{
  "head_dim": 64,
  "hidden_act": "squared_relu",
  "tie_word_embeddings": "early",
  "init_std_o": 0.0,
  "optimizer": "muon_variant",
  "lr_head": 0.0158,
  "warmup_steps": 41,
  "decay_fraction": 1.0,
  "max_steps": 8951
}
Each number is 128 + 32 x the weight over its row's rms, rounded and kept within 0 to 255. Layers, rows and columns count from 0. The size above them is the row's rms in percent of the matrix's.

# layer 2 attention query, 128x128, rms 0.159, rows 0-92, columns 64-95
size [120 124 135 123 124 116 113 119 112 110 110 120 111 132 131 119 113 122 117  91 117 134 113 114 109 120 109 114 128 124 113 103 117 114 127 114 122 101 125 141 133 117 115 122 116 118 126 132 120 125 112 108 127 121 113 114 114 117 129 124 103 120 133 123  80  64  67  59  67 120  59  83  42  70  60  66  54  54 107  61  56  55  91  54 106  67  54  74  95 117  70  58 119]
[[138 158 132 125 170  88 153 139 143 128 139 160 160  93 154 150 118 146 146 107 111 107  51 108 135 138 184 157  97 137 140 140]
 [104 123 125  86  92 110 173 135 153 124 143  91 138 106 137 201 146 101 124 111 141 116 135 103 121 155 102 155 136  69 117 139]
 [132 109 116 127 145 147  93 167 148 115  97 118 109 112 151 103 150 107 107 160 101 185 104 125 146 101 142 155 206 109 201 145]
 [137 133 115 171 184 115 117 218  93 118  71 126 175 143 130  62 133 175 141 122 127 134  53  56  86  74 103 108 174 168 108 144]
 [121  96 144 110 182  51 195  75  88 149 197 105 122 104  88 130 104 110 137 102 137 178 169 159 143 113 131 102  88 161 161 144]
 [115 133 107  67 126 110 124 119 134 153 159 173  98 196 104 125  99 207  90 128  73 122 134 131  84 120 131 189  92 106 140 154]
 [143 164  95 126 145  66  65 167  72 108 150 154  58 113 117  72 129 108 109  81 117 105 127 147 137 154 147 155 144 113 105 122]
 [121 126 129 121 117  67 108  96  54 131 108 168 147 130 142 100 141 113 111 141  93 105 152 138 151 114 123 157 115 156 148 140]
 [193 155 129  61 118 150  97 105 147 149 107  95 110  51  97 109 106 143 141 130 130  80 125 126 135 130 181 168 127 133 109 134]
 [102 130 159  99 151 165 156 149 209 174 146 128 119 142 126 132 159 175  71 185 147 164 121 131  51  61 157 167 109 155 172  88]
 [113 183 101  47 179 101 146 191 145 132 144 136 156 157  90 136 164  89 126 138 116  86  96 123 172 153  97 119 160 135 155 210]
 [124 102 134 106 105  73 154 114 116 146 104 125 165 110 187 163 102 110 124 148 156 154 138  50 154 107  90 156 158 109 107  57]
 [155 147 156 128 141 129 177 139 154 140 134 108 145 102 148 141 106 113 118 113 157 137 138  95  92 120  86 153 177 130  84  91]
 [ 97 150 147  96  88 107 156 103  80 122 156 162 139  74 127 120 139 129  96 165 157  57 136 143 103  89 138 107 184 187 110 159]
 [112  78 133 100  99 162 162 152 132  84 113 121 136 101  79 126 176 158 144 175 170 107  62 157 159 148 111 102  78 101 189 178]
 [150 139 153 196 133  83  95 107 138 106 141 100  85 151 150 163 110 146 113 107 182 153 160  70 127 131 130 196 141 125 112  95]
 [ 95 101 163 129 161 113 123 121  97 110 150 102 144 138  91 144  96 102 161 141 106 124 112 114 145 176  50  71 139 130 102 107]
 [133  76 149 143 158 150 148 151 185 132 169 129 147  97 181 137 131 127 134  69  97 144 118 148 131 118 115 137 102 122 177 113]
 [118 146 138 119 140 151 136 153 162 161 158 162 151 118 101  58 194 185  94 104 163 143  97  98 120  98 135  53 163 169 104 143]
 [ 87 180 105  94 140 128 201 141  90 118 115 100 132 128 109 134 153 115  95 180 125 159 154 139 147 121 136 137 124 160 114 114]
 [ 93 104  49  91  88  82 173 164  79  93 166 103 157 138  91 147 140  88 162 115 182 125  83 102 160 153 150 121 129  79 159 144]
 [138 101 162 101  90 139 132  55 190 129 132 145 110 143 131 156 143 147 124 155 101 154 102 153 152 106 121 109 135 164 105 142]
 [115 103 119 128  94  97  88 112 149  84 151 109 158 136 157 135 125 112 110 142 138 153 179 121 123 108  93  89 136 107 114 148]
 [119 129 109  56 151 173 161 113 178  48  98 101 133 207 133 128 150 176 134 158  68 140  89 127 117  80 149 113  91 186 139 137]
 [112 131 108  62 158 174  56 142 135 115 121 123 139 135 143 118 149  48 165 162  86 214 132 160 138  75 129 121 113 132 111 162]
 [157 152 109 172 114  74 150 109 136 111 184 151 125 130 112 158  97 146 123 149 137 118 120 103 148 159 158 129 151 136 119 131]
 [ 64 165  95 153 135 151 115  51 126 179 134 147 156 168 159 140 121 132 115 145 102 113 155 122 100 117 128  70  88 159  99  87]
 [135  92 164 135 214  97  98 179  95 133 151 106 142 111 110 125 115 160  66  79 154 121 103 113 188 136 125 105 165 156 141  88]
 [113 133 155 116 123 113 115  93 171  85 173 133  97  78 167 137 142  94 132 101 128 135 132 180 141 157 122  62 116 147 141 174]
 [147 101 131 116 163 135 142  85 160 164 172 106 172 155  88 208 140 114 135  91 120  96 119 119 167 114 195 115 142  97 127  97]
 [ 93 140 129 168 153 164 132 133 130  95 120 160 107 119 122  94 153 117 118 125 146  96  99  96 123 119 107 119 134  79 121  96]
 [130 142 118 137 134 143 100 154 114 134 139 124 134 189 118 137 107 167 100 111 115 155  96 115 122 162 180 123 119 131 217 132]
 [128  90 153 153 163 227 157  90 206 157 105 126 105 111 143 147 141 104 100 164  98 114 108 121 101 136 131 112 153 163 137 104]
 [162 180 179 109 119 107  70 126 161 116 171  99   0 136 140  94 131 158 165 109 110 178 143 108 147  73 204 149 133 136  95 114]
 [ 85  87 149 121 124  74 142 110 164  88 151 124 110 104 149 113 131 100 112 155 142 101  70 152  33 171 137 138 135 163 137 104]
 [139 120  90  73 197  65 171 139 114 155  97 133 126 179 174 204 167 122 112 134  86 130 116 132 106 150 179 144 121 118 114 106]
 [109 110 100 167 177 177 158  88 145 175 138  97 105 134 139 112 135 100 107  96 139 119 147 121 124 105 137 166 135 132 160  69]
 [ 74 145 127 114 106 113 168 109 109 130 161 107 126 157  96 145 116 110 107  92 155 115  90  85 144 185 156  89 113 200 139  81]
 [107  93 137 144 117  96 115 155  68 155 118  88 109 137 139 127  97 147 113 123 126 112 139 151  97 113 190 121 130 132 123  91]
 [161 154  86  94 136 134 110  82 173 134  96 160  87 167 159 155 118 139 149 163 143 108 172 118 136 153 174  90 131 168 185 120]
 [113 112 161 132 136  86 124 135 147 195 120 171 111 161 114  94 131 142 110  74 121 184 141  89 145 144  81 132 132 167 175 123]
 [175 113 121 134 119 124 133 124 139  95  84  80 149 105 127 109 126 121 124 144 135  39 202 172 107 134 110 135 163 138 134 119]
 [ 91 142 127 173 138 151 115 110 121  90  61 138  79  77 108  84 116 109 116 102 130 123  74 144 138 163 124 135 150 136 111  93]
 [177 109 127 181 148 117 137 152 125 160 120 100 109 150 152 119  97 143 178 112 178 173 127 102 107 143 114 148 119 105 123  54]
 [146  71 123  70 194 106 119 173 154 120 158  86 151 152 112 153 126 117 150 137 145 126 143 123 136 169 145 136 177 117 191 171]
 [115 116 146 138 166 114  98 167 153  86 140  96 130 138 103 106 133 177 143 110 168 176 118 157 151 131 155 139 121 111 151 136]
 [144 148 110  46 134  86 127 114 164 141  79 127 127 103 106 144  90 110 119 163  53 166 152  81  94 142 124 114 147 108 144 109]
 [114 132 163 119 138  93 120 130 108 201  68 169 157 118 160  88 132 133 147 176  79 194 113  84  90 147 150 164 146 127 172 146]
 [ 93 156 145 132  96 166 159 138 170  78 150 113 114 115 135 114 162  67  97 163 101 126 102 112 148 166 171 102 129 104 103 113]
 [152 116 116  90 147 111 118 123 120 127 106 129 125  83 122  98 170  80 159 153  77 204 108  90 136 117 105 131 129 151 100  81]
 [ 90 137 133 154 157 167 116 192 101 150 123 141 104 132  98 142 144 121 151 161 107 107 139 131 140  98 100 138  90 109 113 188]
 [114 122 121 111 112 135 162  90 181 192 131 111  92 168 111  69  72 152  38 117  97  81 144  78  71 120 135 100 148 123 222 131]
 [145 156 163 192 132 110  97 113 106 178 177 123 158 104  93 143  90 134  70  79 114 124 141  99  61 110 154 172  84 125  98 116]
 [139  86 153  93  86 168  85 159 116  68 138 113  91 172  90 119  86 109 181 136 132 102 131 173  97  83 110  95 126 148 113 174]
 [131 144 173  64 217 146 120 159  74 144  82  65  89 145 148 169 131 173  52 106  93 173 172 110 132 117 168 157  99  89 165 130]
 [126 148  87 103 191 145 153 125 128 212  98 108 112 125 138  46  62  83 119 119 132 163 114 104  98  92 144  81 131 112 133 156]
 [136 134 139 222 100 159 155  67  56 129 100 139 126 138 108 177  95  79 103 176  75 103 167 154 106 149 107 133  77 104 126 132]
 [115 109 175 185 160 151  92 123 161  87 182 176 146 150 195  96 128  94 132  83 135 134  83 168 131 155  74 138  92 118 139 130]
 [143  84 180 157 136 155 131 191 125 117 172  92 177 158 123 130 108 166 117 125 146 145 124 108  92 103 148 122 190 133 166 157]
 [ 97 130 156 153  74 142  86 129  98 160 190 135 121 150 163  97  93 124 199  73 148 125 137 188 118 160 127 110 117 134  67  52]
 [147 101  85 107  98  87  87  91 129  93 152 115 149 155  69 145 165 135 130 150  89 141  95 100 110  99 167 113 107  87 168  92]
 [131 155 147 167 111 130 131  98 109 118 151 139 181 103 115 166 186 137  86  88  93 107 149 121 122 154  90 115 113 128 141  93]
 [111 101  55 130 172 168 147 139 129 106 127  90 133  92 186 139  81 141 148 126  94 130  76 120 160  82 175 149 136 141  97 101]
 [125 157 123 154 119 137 117  89  88 175  74 127 136 115 162  97 120 176 130 158 119 139 152 160 168 153  96 152 104 129 123 157]
 [168 146 117 129 164 136 138 140 181 146 162 188 109 190 116 145 185 111 107 105  76 184 107 129 136 102  95  94  90 131 135 128]
 [116 129 186  82 111 141 118 108 155  94 119 157 154  79 108 157 116 146  92  71 144 124 154 152 124 116 130  86 126 168 129 105]
 [131 138 117 124 151 126  76 108 165 155 152 172 156 113 110 117 199 109  85  92 102 159 103 135  96 141  80 115  58  82 113 169]
 [118 121 180 103 134 150 120 127  99 135  70  52 109 102 153 110 111 135  89 139 128 178 122  86 174 112 132 141 189 173 193 101]
 [198 142 156 117 112  86  98 116 156  86 146 174 171 176 118 114 155 123 131 135 153 143  74 152 172  98 121 126 111 101 128 120]
 [156 142 135 138 150 133 104 118 110 205 178 145  95 173 104  96 134 106  79 109 120 196  79 140 126 124 109 140  35 116 148 138]
 [ 80 126 137 118 149 137 164 135 128 168 125 142  88  77 107 133  81  65 113 100 169 111 127 116  77 160 128 154 143 118 106 101]
 [123 132 123 151 137 123  82 110 109 206 163 188 159 182  66  78 142 118 108 139  59 172 128 126 147 138  90 146  86 148 158 143]
 [133 174 108  83 144 123 152 110  91  94  93 154 129  41 124 173  99 171 118  99 129  98 109 126 147 158  67 152 164  66 101 106]
 [ 72  99 128 129  97 121 162 119 100  96 110  79 131  82 166 161  63 179 148 133 184  89 132 120 112 139 159 158 207 173 106 113]
 [115 109 184 125 251 165 123 154 137 106 138  80 130 110 124 122 158 193 135 112 153  92 133 138 144 173 163 109 199 160  83 155]
 [135 137 158 161 168 134 112 142 152 167 144 194 130 154 145 118 161 167 132 161  99 105 124 169 106 160 110 110  89 104  87 166]
 [ 98 171 130 168 113 105 127 176 143 198 143 149  97 139  93 126 174 103 108 129 121 157 125 121 115 121 135  84 137 171 156 147]
 [107 160 122 130  79 156  95 100 164  86  96 150 155  99 148 153  84 142 135 108 141 130 171  89 103  82 130  91 167 161 171 111]
 [ 97 158 126 128  90 129 102 125 159 161 130 178 144 127 132 109 196 149 120 128  92 134 172 139 122  98 134  79 160 175 127 138]
 [134 130 151 147  78  81 111 120 122 188 165 139 113 164  77  95 137  71 104  91 150 178 104 120 151  99  97  77  96 200 131 117]
 [117 113 127 139 135 119 168 146 156  97  89 108 112 111 173 158 158 168 157 146 106  92 147 146 142 120 144 148 190  95 122 135]
 [158  92 121 163 196 128 168 117 124 148 110 119 113 134 137 148 102  85 108 109 138 136  67 127 156 180 145 190  94  70 137 154]
 [129 109 104 117 135 138 173 125 141  61 103  99 159 107 161 171  88 105 184 170 142  57 140 124 143 136 140 124 185  83 111 137]
 [125  93 145 100  96 100 120 106 130  93 158 103 123 138 121  71 155 114  63  64 160 122 139 206 128 141 177 110  90 141 159  57]
 [105 100 143 121  84 116 122 135 125  81 103 116 150  70 153 118 117 156 138 142 121 100 183 117 108  61 142 100 229 180 132 156]
 [159 134 101 105 161 122 118  96 124 181 136 149 135 149  94 116 152  91  96 106  96 159  55 170 145 123  94 163  13 107 158 164]
 [114 132 169 167  78 164 125 103 106  74 141  93 170 148 147  98 160 133 134 114 153  99 125 120 118 156 133 143 152 121 161 108]
 [147 108 132  95 180 148 155 144 150  84  86  68 134 113 174 170 102 148 156 177 128 107 122 115 143 160 138 153 142  72 136 132]
 [161 156 147 116 139  96  89 131 150 189 150 165  97 160  94  88 184 125 105  85  87 186  82 175 138 126 121 131  55 144 145 152]
 [129 153 142 152 171 133 106 133 118 184 167 156 127 161  76  65 138 133  79 101 107 208  88 157 123 124 120 132  48 109 122 116]
 [123 144  63 139 127 106 129 111 151 140 119 226 102 172 115 142 163 145  92 114  91 169 118 178 138  91  72 125 100 117  90 166]
 [114 118 120 168 146 110 149 112 124 178 162 200 129 124  31 143 141 103  95 114 108 147 122 165 102 111 106 111  83 132 117 131]
 [130 110 145 121 127 150 142 142 142  58  85 107 118  82 149 151 121 124 159 144 166  48 165 102 140 126 150 132 208 146 121 150]]